python train.py --num_attention_heads=8 --decay_shape="linear" --doc_mask=true
Each number is 200 + 20 x the weight over its row's rms, rounded and kept within 0 to 999. Layers, rows and columns count from 0. The size before them is the row's rms in percent of the matrix's.

# layer 6 MLP up, 1024x512, rms 0.0846, rows 515-586, columns 384-415
102,175,198,175,192,209,217,196,209,198,186,216,167,221,220,194,202,178,196,224,200,197,190,209,184,185,203,206,196,174,179,238,197
093,193,214,264,187,195,242,191,197,188,194,186,183,201,197,190,156,222,231,228,228,204,215,190,188,220,173,190,227,202,193,165,217
096,223,208,193,196,169,176,193,168,201,236,216,210,202,212,208,188,208,228,198,204,182,204,194,189,180,232,183,197,200,164,191,247
100,199,190,245,197,189,191,234,236,226,189,186,214,155,179,170,206,254,202,193,192,250,226,206,192,202,201,200,227,191,186,183,186
095,231,161,181,214,205,185,216,220,227,194,212,180,200,174,212,208,183,217,199,201,196,208,233,193,183,203,177,195,177,184,224,217
095,195,156,188,207,195,210,211,201,214,188,179,222,222,186,187,229,184,172,195,200,223,198,197,181,209,231,214,193,176,242,181,172
098,173,195,207,209,196,177,216,245,208,196,210,215,204,179,198,179,215,207,211,190,212,206,212,203,217,187,198,213,169,197,181,183
104,204,211,217,228,215,213,194,185,190,217,223,208,214,218,186,204,189,203,192,217,183,197,194,175,231,232,201,174,180,166,200,193
104,206,193,216,189,269,185,201,197,198,188,199,203,152,186,199,206,183,222,209,207,188,222,179,168,189,201,208,161,224,220,205,204
116,195,172,180,236,190,182,206,242,182,187,200,218,199,191,226,213,195,209,239,166,188,196,198,177,196,239,189,208,223,184,225,175
106,183,200,207,173,236,172,211,181,198,205,195,165,213,164,217,171,224,193,218,197,191,197,207,199,218,187,203,180,215,208,228,189
095,190,222,177,211,216,222,177,215,217,189,203,201,234,239,218,198,235,206,214,185,159,190,195,177,183,208,194,206,234,230,246,209
096,211,184,218,185,212,181,195,199,220,190,184,198,197,219,154,208,194,215,202,214,180,198,171,173,207,237,205,182,190,218,217,224
110,230,206,186,228,204,217,188,185,203,184,204,172,211,216,224,219,218,232,190,181,133,204,194,187,191,181,200,215,192,195,221,183
100,173,200,195,185,187,231,206,175,183,168,209,207,209,204,237,211,194,182,219,207,221,184,187,214,182,170,191,193,231,243,197,195
101,192,234,168,212,176,218,176,203,178,207,219,229,199,186,185,210,217,238,214,201,203,221,172,204,162,209,203,199,212,182,172,225
102,234,202,187,179,208,215,199,208,193,199,187,221,173,205,188,191,223,197,193,176,190,197,172,210,169,209,203,167,224,162,214,231
101,210,239,199,211,181,194,222,205,203,209,201,165,180,207,191,242,173,213,181,223,224,216,186,188,155,205,226,217,178,190,239,191
104,186,220,186,175,203,187,217,188,173,208,198,229,196,176,231,186,188,191,204,192,149,217,211,189,177,225,180,200,223,194,180,179
098,224,232,228,225,186,171,194,213,196,186,190,184,189,207,197,199,204,191,190,168,205,191,194,187,231,161,201,217,194,177,223,218
099,212,228,173,206,202,199,228,152,224,197,229,180,201,223,170,212,182,204,154,193,199,192,192,227,248,211,213,170,186,192,173,176
093,235,211,193,209,194,212,222,189,240,220,201,233,235,214,197,191,215,219,201,199,186,198,183,191,200,170,211,208,212,205,196,223
108,187,200,221,181,169,206,189,169,184,205,215,181,209,212,213,219,219,147,208,204,195,174,192,211,200,202,196,170,217,199,231,206
098,207,208,218,211,221,184,176,248,213,199,216,188,213,164,200,182,210,141,209,209,215,225,212,216,223,207,189,196,201,202,227,205
098,189,192,197,208,211,206,208,201,165,185,195,218,144,196,202,201,214,225,184,174,190,168,157,184,191,223,195,184,207,204,210,189
106,177,194,161,176,189,221,167,217,197,200,202,208,157,197,177,196,199,198,187,226,215,228,203,240,196,184,175,232,211,220,191,211
103,206,183,184,204,197,200,215,249,193,194,207,155,227,211,189,200,165,222,174,195,211,192,205,192,183,214,193,213,169,209,197,233
096,161,201,209,225,170,195,215,190,194,213,227,221,197,176,201,183,182,205,209,219,179,200,190,195,170,184,186,189,217,190,186,193
102,218,162,229,201,225,191,190,184,198,219,183,206,195,229,227,224,182,221,203,199,185,180,180,215,229,192,206,228,176,221,237,193
099,191,218,210,182,203,195,228,214,190,210,190,197,206,167,196,192,211,184,174,209,190,212,208,208,188,179,185,221,186,201,209,201
095,212,200,203,195,201,222,197,181,203,198,189,215,203,203,201,195,208,189,207,183,190,191,203,195,201,192,213,174,178,196,201,180
099,229,187,216,192,188,218,194,225,219,230,203,194,236,191,165,209,189,190,203,214,203,194,175,182,241,204,199,191,210,208,178,202
099,213,190,192,205,195,157,202,189,219,208,223,192,211,179,212,234,236,191,211,195,228,192,200,189,225,196,203,185,174,235,202,193
088,183,211,201,209,234,212,166,200,190,203,184,207,171,188,201,225,174,195,191,171,219,193,233,212,210,194,202,173,188,220,188,157
100,190,175,178,199,232,207,177,223,203,227,188,217,199,185,211,188,191,199,220,170,176,201,182,212,185,189,212,229,205,214,184,165
094,177,250,202,208,214,177,208,202,191,216,197,221,211,202,213,218,212,191,200,200,193,208,189,199,208,210,186,192,220,195,163,205
097,216,191,217,235,217,162,208,203,202,221,191,227,223,155,202,226,194,181,245,210,171,204,190,185,217,176,210,216,194,177,213,171
095,170,217,214,200,179,185,187,214,219,185,207,232,194,216,171,171,178,179,224,189,185,188,201,225,228,200,198,239,191,238,186,196
090,198,194,196,213,215,227,193,208,180,198,188,229,186,209,175,181,214,197,212,222,194,213,189,210,165,212,205,196,203,182,208,180
090,220,178,221,210,204,231,249,166,216,214,212,177,220,191,188,193,214,231,220,212,200,194,221,205,185,251,202,212,210,204,166,215
098,166,184,183,193,229,213,185,192,240,213,215,226,179,203,211,204,244,203,210,197,224,208,228,215,175,189,207,203,199,207,192,164
100,216,196,155,225,261,193,189,189,165,194,209,204,229,221,214,233,182,207,187,194,182,210,189,209,211,184,209,208,184,235,211,174
109,174,193,189,235,223,177,217,198,185,209,184,236,205,178,209,189,145,184,200,212,218,237,188,201,224,175,180,175,184,206,186,217
102,199,194,219,185,236,168,211,187,200,178,199,220,179,191,145,183,164,174,233,210,220,192,209,192,239,149,191,203,179,201,178,185
099,146,200,173,202,256,219,164,208,204,188,228,186,194,175,195,181,217,201,197,218,217,220,169,251,244,195,194,153,213,229,191,202
104,176,200,190,190,196,194,193,200,214,201,177,208,195,193,215,204,198,229,176,215,208,190,177,204,226,182,184,214,162,215,158,190
107,181,176,211,179,217,180,187,181,225,205,208,232,202,201,212,208,185,192,226,175,202,187,201,191,170,220,235,196,184,226,228,245
101,212,218,239,208,169,216,217,198,170,174,190,215,203,187,205,208,237,196,224,194,238,201,205,180,225,167,200,200,170,236,160,209
123,213,170,182,194,229,186,183,178,193,227,230,233,215,204,201,197,168,161,185,208,194,235,210,175,209,221,220,198,195,211,182,153
101,197,217,222,226,179,205,212,185,203,192,195,207,183,208,228,215,190,210,186,209,230,208,197,215,211,188,213,198,210,200,175,177
096,190,177,229,204,187,219,200,210,203,175,189,226,224,193,206,178,222,178,206,201,184,169,182,204,194,177,195,229,185,234,206,196
110,187,181,158,212,198,216,231,201,208,212,207,188,187,197,174,215,205,188,200,196,207,214,213,172,202,222,221,206,225,159,210,168
092,170,239,180,211,174,212,225,196,175,205,208,178,201,184,231,187,213,209,191,207,227,186,213,218,228,196,199,206,212,214,191,201
103,201,248,193,212,207,169,202,238,199,184,183,181,201,221,193,161,185,177,200,218,196,168,179,208,158,210,203,194,195,215,225,191
099,191,221,194,214,185,204,199,183,200,207,177,223,233,175,222,188,220,185,160,210,188,211,192,229,216,180,226,188,182,194,218,208
099,208,195,195,212,201,219,217,214,197,208,204,194,212,199,184,164,216,190,225,229,215,194,197,201,157,203,187,226,199,156,206,217
101,186,238,177,206,187,192,189,206,196,191,221,195,155,175,207,189,221,221,187,180,200,211,232,220,206,246,216,201,187,179,207,205
097,199,195,217,195,165,214,210,187,206,218,188,198,202,205,191,219,227,179,214,195,189,215,195,193,166,172,226,217,191,213,201,207
100,177,153,163,217,213,208,202,248,197,234,198,216,175,178,216,191,173,226,196,214,186,200,235,212,149,207,237,207,231,196,171,190
102,189,227,215,177,190,180,191,196,234,206,200,208,187,224,231,204,222,244,204,204,212,210,190,169,161,243,206,165,198,239,203,181
103,190,195,197,205,222,143,209,232,168,220,205,199,188,213,212,225,205,238,188,207,197,209,171,207,229,206,201,208,152,217,218,172
117,190,212,201,218,159,185,207,228,188,223,196,199,172,159,197,214,203,208,240,182,232,200,194,228,220,202,224,198,174,207,213,179
093,179,158,143,214,216,200,209,165,195,193,173,175,212,185,211,220,207,202,253,203,253,181,225,198,225,183,210,201,189,191,198,208
106,186,212,219,220,161,182,215,221,177,207,213,189,221,182,186,210,216,201,200,236,243,181,202,186,209,213,201,200,205,176,189,168
108,193,186,199,192,219,174,197,188,203,224,168,138,197,214,208,169,215,193,212,212,211,188,223,198,200,214,179,222,213,196,191,174
110,212,207,242,229,218,209,200,217,217,194,191,184,262,192,208,212,207,188,184,199,214,207,190,181,182,218,174,197,191,174,255,210
104,183,214,239,192,188,206,183,171,210,189,199,209,227,213,235,208,209,206,210,201,212,228,172,237,176,191,208,189,167,180,212,211
106,172,205,204,211,193,210,233,192,239,184,229,215,171,183,218,190,210,237,223,235,187,154,233,198,210,224,183,164,179,214,218,236
093,207,148,216,198,213,227,179,172,178,185,208,200,187,235,187,204,233,250,177,188,187,179,179,198,176,219,203,184,191,191,170,209
103,196,210,189,202,172,220,198,189,173,199,215,211,172,230,170,167,224,227,195,165,185,195,192,210,219,256,211,174,209,195,199,232
097,189,196,199,201,196,170,170,173,183,215,198,217,216,194,226,191,228,221,193,203,189,185,178,202,187,176,199,213,215,214,220,200
098,196,213,190,203,211,192,181,198,192,201,219,198,197,186,183,178,245,194,207,172,140,212,203,165,189,175,223,179,214,224,206,217
# layer 6 MLP down (transposed), 1024x512, rms 0.0806, rows 515-585, columns 384-415
104,187,193,217,204,194,168,186,195,170,180,185,191,234,208,217,150,241,196,209,184,171,201,181,213,223,194,219,177,187,197,210,169
094,200,203,217,203,213,204,177,149,217,158,230,178,203,231,174,191,191,172,203,197,182,223,208,192,194,202,190,177,221,225,190,204
098,179,161,196,227,198,204,247,200,237,212,181,161,189,192,205,209,150,216,218,192,209,204,223,194,225,174,218,248,185,209,205,199
104,185,236,190,209,196,197,191,214,196,234,176,201,189,176,216,184,204,212,182,200,195,215,201,192,184,163,197,218,157,197,207,221
100,211,174,199,208,216,216,179,188,195,168,197,213,209,228,199,186,188,210,183,175,191,192,188,192,156,198,185,195,221,217,198,200
094,229,198,225,202,185,186,179,231,223,210,192,206,157,224,178,185,168,215,223,137,208,185,189,194,214,193,186,204,234,208,191,183
097,199,179,169,167,207,187,190,196,184,202,182,194,172,200,206,199,183,215,215,229,204,199,165,179,216,205,201,182,212,201,209,177
105,177,191,207,209,201,193,237,219,182,220,195,163,205,189,192,196,184,177,224,209,208,182,196,201,175,189,193,171,195,188,211,217
103,215,199,195,192,188,214,181,198,204,216,199,207,187,212,166,178,201,219,202,191,170,211,175,183,205,185,183,223,212,172,173,208
115,236,213,195,206,155,177,212,209,208,204,199,221,188,186,188,210,178,192,213,225,242,220,184,183,208,184,216,206,220,207,160,168
106,183,241,200,223,221,231,220,224,222,221,204,239,182,185,202,208,222,192,210,152,169,218,184,168,214,217,227,161,195,173,209,175
092,178,169,230,160,189,201,187,180,155,245,186,231,217,197,164,209,195,209,189,208,237,198,200,181,204,188,220,228,195,198,176,216
098,204,198,196,201,169,194,233,199,199,204,210,177,231,165,207,175,196,226,174,203,234,225,202,215,175,185,202,167,175,190,211,212
109,211,191,180,223,174,210,212,213,182,187,160,208,190,219,222,168,204,200,169,203,192,225,202,216,227,178,215,222,173,220,165,188
099,198,201,224,223,190,208,223,215,196,202,180,198,198,203,198,170,205,231,186,196,215,197,192,197,237,195,185,231,180,234,139,128
099,214,193,218,207,210,208,207,188,198,204,168,170,234,195,192,217,223,204,213,226,262,214,212,218,231,165,163,193,184,215,198,204
101,208,249,198,250,183,199,223,192,234,200,225,201,175,196,222,200,242,190,210,214,197,184,194,165,187,219,212,172,181,237,181,223
102,194,155,213,191,194,219,185,225,193,222,188,254,207,206,217,144,171,224,239,215,188,227,169,225,210,233,203,194,206,211,176,219
102,177,185,219,191,176,210,209,189,193,197,207,205,179,207,213,218,203,201,181,208,181,206,228,189,206,203,232,190,193,188,212,229
098,188,211,201,238,194,190,175,178,214,203,211,163,196,208,196,208,203,189,223,215,186,221,210,186,215,217,192,199,224,209,188,183
100,177,197,199,221,155,203,182,183,184,197,213,191,233,201,200,223,196,229,216,198,187,168,219,212,206,202,187,228,204,190,211,201
093,203,202,206,226,189,191,163,206,149,163,226,203,179,216,200,219,215,210,202,171,214,198,220,199,215,233,198,202,191,204,199,203
102,213,184,220,162,197,178,217,198,189,237,185,183,187,191,174,205,202,184,191,239,250,193,172,181,202,219,204,203,207,232,208,198
100,162,176,205,223,209,205,194,217,185,196,216,197,213,211,176,208,204,223,180,175,204,198,191,212,186,178,211,155,176,203,206,217
100,237,209,232,244,211,226,211,211,196,197,188,200,207,228,165,182,217,207,212,194,196,216,218,222,191,165,213,168,211,184,229,190
101,211,229,203,205,190,230,193,205,201,172,198,165,205,183,262,153,199,187,201,226,221,194,207,193,171,174,198,195,192,230,210,188
101,208,171,211,225,176,179,227,191,149,223,191,193,205,154,202,203,194,210,197,212,195,194,235,199,213,193,201,186,190,203,227,218
096,214,161,216,182,218,194,179,184,208,182,214,212,231,204,208,186,237,216,208,207,236,193,184,242,222,213,215,201,178,207,236,210
096,191,205,180,191,201,206,207,175,175,164,200,232,195,222,181,197,201,174,201,200,192,208,218,215,209,203,217,251,195,218,210,162
104,184,197,196,174,185,172,174,208,177,195,183,184,200,192,221,185,181,197,180,192,208,201,213,187,223,194,212,176,212,204,206,167
094,188,184,190,187,202,212,140,233,221,202,243,203,174,224,218,200,193,195,219,212,212,165,201,209,192,218,219,154,204,192,246,215
097,199,245,202,196,195,207,213,177,242,187,204,188,178,202,189,208,191,218,193,242,210,199,196,190,150,209,177,218,197,202,194,192
097,221,159,185,191,147,208,206,196,216,204,210,172,186,171,229,197,205,257,173,215,205,223,174,203,180,227,157,194,208,206,232,207
096,222,203,216,204,213,216,223,201,199,210,169,175,203,198,195,216,200,216,223,212,227,181,194,214,189,223,212,201,178,203,204,156
101,214,199,186,187,188,181,164,206,199,200,234,210,214,229,166,204,227,176,170,227,216,219,223,181,198,193,219,192,205,188,221,211
094,206,178,179,197,192,226,204,213,236,182,212,207,209,146,207,179,201,192,219,171,194,216,235,211,163,187,187,228,201,223,216,202
100,228,195,177,187,202,207,171,204,237,207,212,225,174,210,212,176,205,212,193,224,236,197,177,203,213,197,182,197,243,183,201,171
095,210,162,186,220,213,172,226,216,161,204,199,206,189,204,236,196,191,234,222,191,184,217,181,196,214,195,216,193,195,186,193,234
094,179,227,201,199,200,202,190,179,233,231,212,220,187,184,226,200,182,190,220,207,197,191,172,189,178,198,223,184,211,208,217,192
094,199,218,215,176,212,191,159,236,183,153,198,212,208,216,198,227,215,198,219,197,247,203,195,203,207,192,213,197,181,183,206,167
102,193,204,219,191,176,224,178,193,184,212,208,181,191,207,210,188,169,200,192,192,183,207,201,187,158,213,190,204,215,199,216,196
101,216,218,229,211,171,194,189,181,213,180,185,189,158,177,215,234,205,226,216,212,203,196,216,224,193,228,156,217,180,182,193,175
104,214,197,175,216,207,167,210,151,200,227,162,190,202,187,164,157,172,224,173,209,202,229,205,243,176,180,206,201,213,186,238,206
099,209,209,185,185,208,219,176,188,220,225,183,212,213,202,188,224,194,179,232,187,170,192,186,232,203,217,196,169,256,225,192,237
098,218,153,217,213,186,207,207,192,207,190,182,180,208,167,171,205,200,180,212,223,173,168,219,206,157,214,186,188,225,189,200,179
102,219,227,223,196,175,190,202,181,208,211,210,170,224,203,176,217,177,204,185,207,220,245,215,194,217,170,203,180,175,183,191,229
104,186,183,184,210,205,157,194,175,179,171,232,175,188,176,196,224,194,223,209,187,220,203,177,206,180,181,199,170,192,218,173,165
098,183,204,207,189,194,214,162,170,220,196,213,205,157,226,207,215,214,201,188,195,236,187,225,254,217,192,189,175,230,201,199,171
096,175,203,193,202,164,212,198,205,199,192,169,166,204,196,202,191,205,189,199,214,247,185,173,213,212,194,188,196,204,189,214,261
103,216,184,218,197,210,199,211,181,210,189,193,211,208,198,216,220,197,200,209,229,175,215,187,206,237,228,181,215,183,216,222,194
097,210,236,226,151,212,214,205,192,194,208,236,232,248,203,185,170,180,206,220,211,241,206,210,217,202,142,177,174,210,190,221,208
103,195,174,216,206,207,193,191,223,184,209,154,168,235,174,190,214,208,183,190,208,204,188,162,172,195,198,201,153,167,194,195,193
091,234,230,212,204,221,195,180,201,203,231,183,201,234,229,200,197,207,184,200,223,185,179,181,172,200,210,209,166,181,219,197,187
101,201,212,238,200,195,201,186,236,178,181,211,149,182,210,139,204,232,191,210,210,195,214,172,211,171,194,198,197,192,228,194,210
099,201,182,212,184,193,187,208,201,204,171,184,172,223,217,212,172,204,178,190,231,185,218,203,181,198,172,206,190,205,169,162,207
101,192,215,175,216,221,182,209,235,204,185,236,198,220,184,228,198,207,179,223,218,184,223,210,206,223,181,207,182,183,206,203,193
095,203,217,218,169,214,184,175,206,222,199,193,219,203,236,180,217,164,210,216,208,215,205,172,172,177,227,228,176,181,195,216,183
098,216,197,188,211,198,198,162,190,181,188,211,235,183,195,195,196,217,205,219,215,203,186,174,214,207,207,172,204,199,216,205,177
098,215,213,220,213,223,194,213,217,209,223,173,203,211,196,186,189,228,224,171,188,261,206,187,205,223,218,202,231,208,236,222,172
101,230,199,247,201,174,206,207,215,206,201,205,201,211,240,189,171,194,181,188,206,190,203,220,219,200,193,192,223,226,227,230,193
105,201,202,221,215,198,202,197,211,183,197,210,217,214,193,206,183,177,196,183,197,173,222,215,205,227,196,178,190,212,191,184,173
107,185,200,193,230,167,189,200,201,177,178,237,201,196,222,258,203,184,223,167,186,177,200,193,202,210,178,212,181,205,204,158,212
095,224,219,159,195,199,230,204,217,214,195,186,216,205,187,202,170,159,173,221,221,221,222,189,226,168,216,196,204,205,191,219,192
103,191,225,201,182,203,226,199,232,193,202,219,170,200,176,176,195,198,199,184,206,201,211,230,198,192,221,211,211,217,195,206,205
103,208,178,204,221,165,217,241,180,161,185,190,197,195,198,157,198,193,194,215,213,197,219,203,174,211,223,200,178,214,213,209,153
106,194,188,227,214,188,188,219,206,210,189,217,225,213,187,157,209,240,217,198,204,225,173,194,236,205,199,172,218,187,193,184,218
100,217,214,218,193,162,176,171,193,209,155,206,176,193,152,196,197,179,181,213,175,221,219,188,197,224,202,177,215,231,192,178,193
108,189,214,199,221,186,204,198,186,219,258,228,206,171,189,213,213,183,275,214,204,220,226,210,202,190,207,234,198,194,161,197,215
095,212,259,209,213,210,215,222,241,230,202,215,200,224,218,232,200,180,206,238,195,225,181,226,158,219,214,213,201,194,192,205,192
104,182,199,188,203,184,204,218,165,186,224,196,183,204,177,204,193,221,208,220,185,214,219,188,201,206,226,221,197,227,196,184,196
101,203,182,244,179,194,220,193,186,206,222,169,185,183,231,181,199,195,199,203,202,195,173,178,176,205,208,203,174,190,205,219,199
# layer 6 MLP gate, 1024x512, rms 0.0786, rows 516-586, columns 384-415
098,212,207,197,201,178,180,217,211,184,232,208,195,185,212,209,199,194,227,198,184,224,180,201,217,179,204,214,190,185,201,196,201
098,190,157,206,189,211,239,209,237,204,242,213,188,219,183,198,232,205,251,195,201,204,248,205,170,190,190,200,227,207,216,185,171
099,201,189,180,203,211,221,199,193,202,166,201,213,205,168,179,185,171,186,179,198,217,233,168,213,214,201,235,149,210,198,227,235
097,243,213,181,189,197,211,200,220,203,225,225,188,214,190,213,207,220,202,231,204,251,190,203,186,228,222,197,189,172,216,232,199
097,195,187,160,215,226,224,206,210,211,197,199,216,204,171,214,171,194,182,192,210,239,189,225,216,207,234,186,208,179,178,198,169
101,209,190,228,209,227,199,201,177,209,189,214,206,205,243,190,205,154,180,204,195,209,182,204,209,182,169,187,235,197,224,221,200
103,212,192,189,209,213,190,199,209,192,193,192,172,202,195,164,189,234,230,207,223,233,173,232,243,203,184,218,212,205,170,199,189
104,190,194,229,184,186,220,207,199,181,188,198,194,218,196,195,213,215,195,204,176,211,209,217,234,184,151,225,219,199,207,207,197
108,216,215,205,204,221,206,225,194,214,218,191,212,207,185,224,206,179,214,208,205,239,196,197,149,230,208,227,233,214,187,183,196
099,208,167,197,191,194,208,178,232,205,216,197,231,200,218,185,169,190,188,205,177,223,194,196,243,216,203,188,220,159,150,183,184
096,214,163,191,197,217,179,214,170,184,194,238,202,213,183,215,179,189,200,203,179,239,211,231,202,231,193,255,167,153,180,207,188
101,213,220,221,221,185,167,214,222,228,165,223,184,180,238,212,215,231,196,219,181,155,188,225,186,216,189,204,192,189,234,198,195
107,208,182,186,191,211,190,238,199,198,200,205,243,230,193,187,184,171,203,198,175,260,204,234,208,236,183,218,222,185,208,208,197
103,216,173,206,194,218,186,197,214,211,200,181,210,208,204,184,209,183,210,200,207,235,194,176,205,196,196,189,179,249,186,192,198
100,172,209,214,201,203,237,195,219,195,187,187,214,197,195,187,211,179,185,213,219,208,210,194,219,205,217,198,190,177,198,172,197
105,142,166,241,172,191,172,185,199,174,188,182,209,192,198,218,211,202,196,188,203,239,194,202,194,189,182,203,196,164,219,215,185
099,209,216,210,186,196,221,205,175,166,201,214,211,194,191,183,246,197,174,163,161,206,239,194,195,208,190,229,148,196,225,220,206
104,190,189,190,211,140,232,194,200,192,168,189,194,185,170,183,200,198,183,176,178,180,212,192,195,218,239,185,266,225,201,228,188
089,220,203,182,214,189,175,196,227,203,199,229,190,189,218,185,184,189,217,193,185,211,212,208,213,201,219,216,197,173,224,198,218
100,169,230,199,210,192,202,217,171,184,209,219,203,184,208,174,191,181,214,188,192,216,240,185,230,261,183,221,162,213,194,210,189
094,189,181,211,208,189,202,209,223,210,223,208,202,234,197,186,196,205,226,164,230,186,191,196,194,216,177,220,180,229,235,196,256
100,191,223,198,187,212,166,214,189,190,207,171,221,215,200,188,188,229,204,197,195,246,187,229,234,178,187,185,189,202,168,210,218
099,207,190,183,201,168,177,186,202,206,194,216,179,250,203,199,208,194,212,202,197,183,187,191,202,198,198,185,208,219,203,186,205
100,207,206,186,160,203,223,170,188,185,197,209,177,192,208,185,180,187,185,240,190,219,235,202,212,171,195,200,212,221,177,204,175
105,237,228,222,185,196,175,234,199,184,205,223,186,202,204,175,205,219,172,230,179,195,206,177,150,197,252,210,191,221,208,192,227
099,177,194,222,193,220,170,209,207,193,216,230,204,230,198,199,204,162,184,176,195,159,190,193,206,171,177,214,191,169,171,209,184
099,194,158,215,207,185,234,202,196,193,197,170,232,222,172,231,152,195,185,196,221,209,176,204,180,195,204,213,237,202,203,237,151
097,187,206,220,202,230,153,214,193,200,212,208,220,227,206,183,189,184,214,179,187,210,159,198,176,214,203,202,215,218,214,200,204
101,183,218,186,201,181,208,231,211,164,181,205,199,199,219,174,227,176,178,225,208,200,187,179,215,204,155,194,200,184,231,214,196
097,208,185,208,184,165,171,175,197,187,177,213,205,182,210,194,177,223,190,211,188,166,222,179,189,198,191,209,202,197,194,219,183
099,177,207,191,206,196,172,185,205,200,159,209,159,214,175,204,193,184,194,222,190,172,182,205,208,233,196,221,211,184,196,216,202
099,235,217,199,234,217,151,210,207,206,210,223,205,195,161,175,237,214,208,226,189,212,165,224,186,223,226,216,176,203,173,201,225
089,237,205,197,204,184,174,219,208,220,216,207,200,221,211,184,187,209,223,203,215,211,200,167,187,202,220,203,219,189,183,216,249
104,185,223,232,203,195,179,192,197,202,186,226,184,170,195,199,204,203,225,209,230,187,201,184,170,232,193,191,187,166,220,226,198
097,222,246,173,197,219,170,214,201,216,248,219,210,190,225,161,199,190,180,187,236,207,182,209,215,193,191,184,206,220,194,216,214
098,189,204,154,194,158,199,197,221,224,183,212,209,209,201,218,176,181,218,184,179,235,198,164,214,218,204,210,210,236,195,205,216
097,224,225,200,202,203,212,166,176,246,223,242,226,154,217,173,224,182,172,212,213,245,194,199,220,150,217,214,227,219,203,222,184
095,202,155,191,222,210,189,203,207,216,184,184,236,261,205,178,211,211,210,209,176,174,181,196,208,205,208,178,219,174,169,172,182
095,196,168,186,232,251,200,187,194,195,206,231,186,202,190,204,232,215,202,213,190,220,175,220,190,201,179,204,171,203,220,220,188
096,204,239,193,184,237,239,187,187,215,188,213,210,135,159,152,209,216,202,177,218,191,220,206,169,185,175,228,214,203,215,205,151
102,209,202,209,204,192,217,198,231,208,209,212,179,178,183,182,218,233,229,230,208,229,218,222,189,174,210,208,209,169,177,212,208
105,184,210,184,184,216,180,210,199,211,195,247,190,223,217,187,213,174,197,192,204,209,186,175,168,203,187,233,221,197,214,219,196
099,213,204,205,176,218,225,211,187,194,208,206,166,210,197,174,167,154,202,212,184,225,182,191,168,205,197,208,187,191,204,188,187
100,230,210,225,203,181,207,213,221,186,213,231,223,210,213,191,176,164,228,194,205,182,198,191,163,219,195,194,159,179,197,193,175
102,171,197,227,216,210,246,196,208,224,183,193,187,248,199,215,210,201,172,195,197,169,204,178,214,171,198,207,176,211,184,207,212
103,221,206,227,185,192,195,145,194,196,181,258,196,219,187,190,208,216,198,189,211,225,180,229,215,169,161,214,184,200,175,206,206
100,220,155,204,212,221,218,244,193,223,230,188,171,190,201,189,222,207,177,234,219,195,193,174,161,190,220,208,184,195,223,179,199
096,208,205,166,186,256,182,200,198,199,223,248,209,192,214,173,204,177,182,204,206,188,199,194,204,210,223,256,230,166,218,204,177
098,231,207,204,194,237,202,191,178,203,188,217,179,231,244,199,192,205,210,214,176,200,187,158,191,179,190,219,205,206,181,252,181
100,173,187,170,234,210,216,216,184,205,191,178,199,207,207,185,178,148,195,213,209,161,181,214,158,196,211,211,208,212,225,211,214
104,178,230,190,241,166,162,198,209,194,239,191,193,181,196,170,205,213,210,209,179,215,207,181,185,208,221,218,247,217,185,202,201
093,166,183,208,206,221,230,227,229,204,201,217,190,187,218,202,198,215,175,252,175,197,192,216,199,171,214,205,165,198,215,166,225
102,207,219,187,226,182,188,207,228,175,225,202,191,196,211,177,229,179,195,229,231,207,191,203,182,172,215,220,196,188,219,212,164
100,183,223,207,225,178,207,186,166,204,212,228,217,173,207,207,199,192,173,176,160,203,216,172,171,198,177,209,197,173,168,214,189
102,226,189,186,203,222,177,221,206,188,192,202,184,192,178,181,222,185,216,232,192,254,183,195,189,189,194,200,172,177,185,216,227
095,192,219,201,230,200,183,225,236,193,198,195,206,199,168,183,201,195,207,183,212,222,148,210,203,201,199,223,222,203,218,193,221
099,200,223,208,175,220,147,209,182,193,199,204,193,214,160,197,212,193,176,251,199,192,184,177,206,201,190,203,180,156,218,168,209
099,243,246,212,203,222,204,230,213,171,186,201,188,208,202,186,173,218,184,227,178,214,186,185,180,217,177,215,197,205,210,205,225
104,182,187,195,186,211,226,217,189,198,215,194,191,181,175,189,198,192,201,211,214,228,208,203,196,205,186,193,199,220,223,232,190
102,199,200,195,177,202,185,222,206,177,208,188,191,214,177,179,191,222,165,188,184,202,193,226,190,168,190,200,182,199,242,188,186
104,172,196,258,185,216,187,220,211,215,191,183,194,177,196,204,218,225,209,234,180,261,202,195,212,239,221,223,193,192,188,207,245
093,221,214,197,209,216,203,220,199,222,188,197,199,226,211,180,235,214,191,203,164,192,203,209,202,210,219,209,175,208,198,202,189
105,200,191,199,193,215,207,183,206,216,211,235,195,202,190,216,199,216,217,208,231,207,185,211,223,205,202,219,245,164,216,203,194
104,229,200,213,216,200,180,192,217,161,211,199,190,183,190,132,234,246,189,198,212,209,208,180,176,212,189,204,221,233,161,188,191
105,190,206,201,181,183,179,208,215,238,180,237,214,178,194,214,209,185,201,194,167,206,186,195,187,259,193,218,175,201,218,152,183
096,225,180,195,196,214,224,205,208,205,182,214,203,220,226,225,190,192,161,229,209,204,218,187,197,173,197,218,200,162,195,209,209
104,210,213,202,232,198,184,250,179,194,222,206,190,189,195,209,201,222,181,217,189,171,165,210,189,142,238,206,162,168,202,243,203
094,178,178,211,221,199,154,199,193,203,186,209,220,215,177,200,215,227,179,158,192,194,171,196,161,206,223,211,184,160,210,233,222
102,196,209,215,224,248,183,226,188,210,194,193,199,175,206,179,218,178,234,228,196,231,195,200,211,227,201,194,205,184,187,233,199
099,209,172,205,176,208,237,216,193,197,222,209,164,210,212,190,212,228,187,218,206,208,171,203,175,213,203,230,217,220,225,176,196
099,168,212,214,205,219,188,206,186,182,227,204,189,180,197,201,228,206,205,182,197,199,220,198,193,180,199,213,212,171,214,178,199